config.yaml
n_layer: 16
d_model: 256
n_kv_head: 3
norm: "layernorm"
norm_eps: 1e-06
parallel_block: false
init_std_o: 0.0457
optimizer: "soap_variant"
lr_mult_o: 1.14
lr_head: 0.006
warmup_steps: 200
final_lr_fraction: 0.0
doc_mask: false
Each number is 128 + 32 x the weight over its row's rms, rounded and kept within 0 to 255. Layers, rows and columns count from 0. Numbers have three digits each. The size before them is the row's rms in percent of the matrix's.

# layer 4 MLP down (transposed), 1024x256, rms 0.0526, rows 682-707, columns 128-255
108:148055144087122183167124049093084138095190122126119136166136153113133140120087068169157127155104091106067122084142123153163090162148059121110133105143138091129174145076166173087123143119182119152069117129111187127137113136106104080168160081134115174128136167093149122100153138147137109121150121159157174125116154129081160112132177139133173143128096132101151109143129168109139143143115
102:126193126093163103088089124154093118124128162165091089166160112057118108122101156161185088128063078143146087142110096130122098107157104190129077114211065124130099151123107113142076162105110130125153151104100140154101115197161108177171113118156100154167134085125117072155073095164141078094126150188105154123109114136158141067120130113092165138139120107163152106069124121161213136152160
097:128165126161144129107165120133130127087060120154135123173191050127152192126174115042189154113095121191187140123160135139121144075150140140144089173165084118157114142198130106143159113105087097162107122126143124084142103159167107188120115055093088112158084108119172127098140137118097055095118070174155158076112118123076125136068125116126178143101140129111149142167165136086101226149102
102:144164081123149119112128167109172092110067148098106128176118090122148112141125154138106155103134133153103134123202136104171136131079061101076126138152158196119153183078145166150140201135133143148131137107118113122149121113117134180090151162127151092143118084173159118157130153122122126147117168170120134111144074116101110129140128128084151093136146093163118096084127139156165164131147
098:140127179122112054153146180110101108172138169087116141153103131124183121118164123118115190155099151099113093120102165147105111134150101157083090113169074158120125103103167161054144118117103165095157093075144110163101136130159140187157101136112104192076200151153201200043104086132138145167140095133122139146097072146141146098104147144118083158184166060141086185098142117079146167139155
093:097128165093160145081126164156179108164156101151180155078133098138169109086130096110149117160091078135071111145182153114110158147148159065171155085095192201082126130158123159101163162132097179156132098093099112091107092134103149143100130141075127145100126127092127078109128126156144141162030076163102136066149161104148169119087131111109101114180123150092182067194131144171146122078116
105:125090114094126124104094141076121131077191124123090157127152153132091106124137185096080148122073132113135168147104138127131139136032083157110113066140158089108077114160136106073143150132080201143128128091135146130134102109197158157124118118127091033209134109175112062133124108072074100166148118107170137156154089111114209126154096144154114161082155088135155158138154150104110127106149
095:092141120120107123096108129102089112139138167150125077038166127097099078098139174161112140153145184101106130135111153046075121115145115132216188109192148070128127180162150186137123079164124130187131121129193126178113148170100104136169099150134105087048155140112179085168092089167112144113096128150138173173133131158118088137088126152124128125113111123074134159106154174149159170123137
099:140140166098179138171138152151134086111086109162138163137123104172162149195095140136143143156107140078179115130133152167119113056155160090131096142129141099137091109095072196122141179125121103082176160112133128134080141091178085104095155099166111168202186154093141060089143141142137139104147119125133101151160116129097191130145144121117070125163161101130110126157149088208178157131111
099:113139102144161122180135131117105093072180109120135165108117174138079158065109098140106183181131200135111100113061133147119146136153102146138098116080153133128141125116118110136155127153117132157114163116074116119106093164143129130139105050127065133133111098101064147133154108170094118137174143146106144064116124140160129114123123136100156152166051154128088182151070073134149076111141
102:103102150117111175098140159126132124135167129139091158183243141142144109116102126152149194191099148146138108163138088110074135164143122140111157105141119214165157136138166172086106121172136139093147144167137140125125082071110144086147134144183093128118144128153155127090156158084194084141134098086100124147102135117139040105150135128075090098147165130124147126081078132135213141148154
108:127108154084090173128086149103093123081133181131141137157116090181115159087191093118089097108161118125136103133074126162147136059074138157188079088099087095093200133113075176109122116120093077143138143182142093120167144190095128180173150174094068120171089131118104139100107102108080089106129131174106107118084122113096181129172126066105149140106119064091082123117101127101127138070210
093:171111096158108095126131121153113119159179122115107145076122160138076130153165167080130172132133119103156160122132048180184163121115074122070138157101036174132086159169143128088149137154136152118156120117089076086117100115131162100100049131140132069074220172123140172137111149175150173135106126172170116078111132126094118134104103153115115077086105130147092179112094113075100147147145
102:102137131127116133092105170128090092105142077155100104122131162052104154111130131119109104123136143102076095136027149179160138118078096164178166151139083160117129118109097095115081103126111165123143134152144131094114121143105113119109112192156157190185137120149110107101119109090151127072097112119161065131106139119138106089148115134120116108117113191123117129112126097148134101162127
101:131163100115078161172100086132124106100119129087133183170102140101129134066123115136186107105150201137137084104152167142145170176126140151104126092139118171132109125085099089073102112162132097116195102141142079108171099132166159126092081134157132075165151126088088112067135112158136147146184166179154155109155157119122108065086190130147121161196184115139121065144163149142073190132125
092:082121160151157077145101143163156153107166168109085147079109155126179118115160159080121067157162122141096139115133161108153109164174122113118125122149163064159130131119154170095100175077132096093138124067103181144075195116096160157091130113140131174106157078160097116122153176162167087156141199142123141125128091125169100102183167103129098176149061164127105138117161128166027135130171
093:136128150136180123174162060149137188144081137174145161207136109092105101175131156167095109121133072118063202179125187075138091108091139056138118089113082173115122122124092114095150130165167085165146159131117160133096131140115117139127048071147169115126172141216112121107104129138131111103116138171111089146087124102111048157175086131136092149192201114118098078138176070080071138137123
103:156181138116100129112165122108128124154086113196125123124175173136162184088140135102150156083210111083083089178101213061131130113135121200116151140170127164164158125170110064101161143125140105127062107152092191102165162117112103104091124157111113147095156114083096171127068149114084176113099058174102138125176148157095123120144107097097160083123140129169130148175138112106108107164083
093:087165087149080160110112119155165095152059096114160149150121129120129091084077165162126150129140136112119100111125130146150180124176091129094119093114146107112097096124160140126071133108127174106121115147134144116134115016125067129135109106103086130130186179156198088083143107108115185160149111137150140061153166115165130119192113122125095133107130168062180184149123138137108101117108
104:108140058124130103083140100108116115087166084089106167156082112172107088157112186076102151113116107164094108095128091121160120137116088196127165089106169057106121116086119140078117133134168083155146182179100158142140147156076177141117117077108109111111151206134090188185164123118143139143158152212128082090119129140135162157205154183133159162135172068138145112168071109177099188105117
116:110167122127074151131195145160130149150114157111130115168151159095132137143146176151144176206098174077099100134094176094068153134091121113152168108061098119125129063129144131091084118161148082095122154150151122110124135167171129181150082125172107100232148117140118169115104133116121113095157113189124153128147119115134133137082127141112124093149105153161105201147113196104122113139156
094:069139106146105139136126123142126199100146123145092098124151170143135136122189116067160130134150118135151159112096112115153154152170090155118124082111137106113139142131147152064124099158137157131083091174166160052110145151131098147108120128141125119144106062152141133162094133158160144139080154190100185067111092197088108134156158172153140143181122140146129212165099119106169117099099
092:137122102129165133146131113100123138132162113138130084105133092157180171117147072088203116112161102153132156144121151066074070152149088175074074157146144117086105125145195089171174150077140115143137071157103060059157097142084038135133159115138158106165160083137103095107077115113123178099148104143137181118120113146085117126125124167089080121125100125125185154142068177147096101070153
097:189129139118143146090109143120120206134097114109120152181096148139109132115062159174119179191082154132065165123178173125156085067125134147084078081137097037185143157099088094114174109086164121153141152169181131070135075101124137177091113139109155155099158149133090165125096119154159111158126108073120184116105143157137095150121160175094134109104148145161095109191144134074163119157115
090:143106139182108108071118150117106153100125120110174152117130138133171176128120131151146148061144072116112101108067160097128126159090121126188135093157129106119095118168147135109152068102136156189131080059160118035157082167138085090198164099112103165116114105128158113113114138119201154073059123140146131139130168175148128177120121145148149101134089127174174115142066177119126145090126
095:095061145154151113125166125160156023138141153126126110052103149116138154127076088157033130120110147131174121129111152106118143113145137130118116131093186133098131145121065188180152138130139171096119164116150103090132114064176065100136125103115099186131121089101143138133141139148089232107172105096150124138120130129146166068140108083142151118135085141071130104119173142152140150098137
# layer 4 MLP up, 1024x256, rms 0.0526, rows 683-707, columns 128-255
097:087138132116115196168163126039076169095111125119080155176146055122116078126150144132124158128098110145145069154147158134098067113079149196130043154149140118128140115116185141201081101103109104069146140119088141155146096112106165124082095086188158104130093134184091128153132138107150073123083102074160156153146162150153163120165148113155117118156129102183132138169149123109090143066163
099:133145161135151106174122088140114074128129126175128136149176111164072065092155121116127059117105115147161085099094116149127187112163109140122111160146137182098133092079162153100108073147094136104136156172093097120124074124146147140142075082083092088107097162145088120042131125130118100136129088159155161206131141085148092125111151124121127095131136143119109197143135116136090127136195
098:142180117153165168119199112133084154143088131086142150121111086160105107196104126202151104175085174109181176126116135113170129122129151099093133142095130143115152170121096132089073178122147111124147086129089149171047091090122110124169155087105048151164125134156138124107094088120119158107124129134101158119115190119080161140043069130105192092127110144174170145161124151118093105144111
098:127150205151121144131114101178110104200147090171128181104111099110168163069119125119043088159153161121159093179160111124153138158078098176115106118121136110047092085133120170126173096082143127152114163154141134096230142141140228099150160125118149119122114151078112088153125100138121170105160104132071146190187143099143074127158132097148137123136147156151150123141132089138130130101141
087:141165130166130173094118107143148142096144159151102146122172100114103138134173116172104121160083130154154140095178064129133182119118139123051152176177096140103116079111154174154133064104097110094136172102148123215126128069106172148190131151104111130128189097118152110093056128114108150102141114159127091099118154073118106125086160105044126089078115219084069139107120166125162139081134
098:093065161096104129091149180126123077138092118139167137109159108158145156132093065152117118123166116125131157181160130130123123141069127116146129184195177109173135143105123139126117182099175115121085177115111084109157183049154149099125137124100166131119125088144083169086123176184109105150128092173103099160129084107123125140151197229131115134113100101147059173121067102129120068114146
089:143182169092154126097056154178120146138120094164122159213122114110164128152122128090141098144139172144183084121103101059126151124082148081103115144134160115083086131176137146151166094086077189119157059148185075112099116125120115165147117118200081159182141139096159143145135127145146098186119131135065118113159149121157113128093126140128192078073156097086115110146152128142109162158153
101:087145067120156083174153147095087146119084155193074160144095044096130118108115131070142162178171143111098135115141143103125144128126140143156112163144145136116138165113143063160153111155151073165154148104171122090166141137080154146113137104137062119088130086151109107136149162143067163090085145128147178084129131110135134113119102142088186097149154109106126130077109139095180087188157
095:109108151045136113080112174101127176093131145154116184138143076086108136113146193121151228086135101141110146106076120137138108126153206167172116149125078124095126102128094175179120087161155123132110158128128131137160123125105116155129145127141191098107158115117125108103083163147112123182135111090158169108092175106172139116130120153146086123152160140138099153151118085083159092059069
104:093113103116140151155151169163144171161121111133128117121107108107158176127132124127117091155149170159112132119129145138097168125143170139175161074119069145171120178148172114143149145064092181121087114108188141131152153085154189097097172164150110091176186111125157133119085128165093156117052131075094115157139100136093192082122130164151165129100079067136176153123152120113166076149089
103:078103119126088111136170056099142129164121112046134109099104154140116122148135148125108167107163219152119162097150163190124085104139103134165134151142113079165129093122145133102179118086109148118164175134088119123116069083101132146076148120183112075093176147166161159116103142154192144138134139135159105168142088118148118100170116192068176152161076162152151136092108125146099094182068
095:143112065114111124121175137116125127109181118140212154107151142118131203138104087113119091092072137134152139162126159179128113140132169170207101128093144120113117140124098096123145161183141167100110159130144143083087139146105147136161151133092179105169132151092120080119107113038120111139089077146144085133143138103166110112116103150121110063122180151115166108132129125100075074077141
100:216223101165112119095127126084087134130144094133148158112134064146137119073118123111049115136082128155149091113163092151139115097096169081147169141166159135111115176126148133128121113174142123151087131113194144164093127137107114133138117105130137124113170184124179145117112133097133105101171107069142130132116109075138127118147102118100117089173184119075150129133126102083092125082102
100:140086173134135191203146132194120128132119106181114084098187125136132184104114140101117084119103153138151115126078126139151110107086133094121146088110074176067133127129153146147127124117154173184126081181114140107123119153130126152126129112100104155092126155106180114162091135096127135130115130150085159118153159100072131110105142046072140056062100128210156096143141086087113164135133
097:175120103116120159169142119065113129104103115179118080144138103105141159146169089133125114155095127121080127116170048126119105107092109132117143139106067156045141101135116094120180168174128201039136127093131147130193097132066148159108097098111116102116148150033130127145121154099078117052088157138149199178090135127104169143144139156121139081072168113100113107101127159117119146123171
093:113132171118127130097113165084099123206100103109120114085122179085125096104158139136090129145144139104142116107142136111192166118199125066087117127214191133118103145118137158141160105072120082124093159121190110099095155140129135156100104120107142132110070143128125127143105165130158123130164119120091095105075124122148199124072110100078129133040102104106099142139143095148124086140081
102:174079145135152106088086191076089123081129152117146123144128124137105122136066129119076126151112104141148177125180049119042096091085106096146150141103099070145107088133139123098151137116157151149127152099146112177114196206140102126143130153142141177119154152136122110080164085163133127111161121123119110130128130086143096124120125140183125121094107098117154144170122153163159116123130
100:126144155095129149084123128113129125144150092051157098170114121118126118128161139078121139158069078089137184123112163128165146128111164100136101124106118125101149164118133159120192067145093130075125120089171083133064120184129143157152157129127099137142178160106114161168124129190093098089152113095091120153115078193175084073030117122163158119094150101154133146144148101122099102085096
099:062131105142126183118114156177179143093124156140159128129144197100131122151214125100151174089134174093093085079077109153124107092134069065075163065143095130133082036083123151084091127106076158168156097116122142106145159186141120175115168128167118074163097095132139113154105188074092111150154130088180103157088164190167138072105092060143159132124107150122153088127120104128083095102145
106:133115143128126064138175166142146132127163159160108134123147125126115134132130117110096090220137160127097127155078091108124106133059120091197089123131153135122156068126074141096087075142168162121108146132081074143144148189115147107189120160124151159197145175105092089183154084165107127097124146181122185171074117097102186203106142072183083158107078150152118132026130125164098096145142
093:149104132033130110091128108148128125140123120114162168107151131143140131153140178175149132143119162109096118143193089125133167145078117172110145176094148147139169166119144130127126130109132090106088199050087115200119145106132149125110120093083146136174155098118139123103184087181140142124084098109118086194143117140161122110111152126175162108108180136188119128159163194152143126113124
098:145128110112075102147142130089129083136143106130068152061164107126069071084128133105130114070104136085126096100146128129160156158162120178130135157138105103165118123074137108082136108162117140103112121061127102217124079087145176125099095162160133173168170114067160135133171100142144089221130122113154140158105086093153036123127141094108105149152191186150076149144158175113095139109134
088:111138140221048106091060120124137100120190101153120117131039134093104117206140117113154109145130127089177103173115148093134090102137103136075183138162178166110143121128167177131187125064146116177144114090059114129174119129152126099153129072193137127135162120098089120126115132130100133114132154161100124084128107176090189136121104143123166154125183133116157125122136088142152060174124
084:138113094143174117151091173063165075144183162131071130141113125091166056155166071146071153125107117118159050152130128151155110120092160102110127102132129140131090115145144096093146069115112163141149109122200175141127048157125122176161149111160127121076119140157199125154097107140118133104100098135145110179093179097111154145102094087197104110063121129150146117056138109134112129105130
099:118146112072104124154115139172137131074103088108129169180141131117134115123153165104161125162162087151169136108071104143168155152071083106144121119132116154149073086151156129071129085128162118164164097088110145158114083137137162135116081138146153121107167201194138131129090110088106045108148152213129154156139101125134076147082158073190113133101164157215148141149101114079102148152105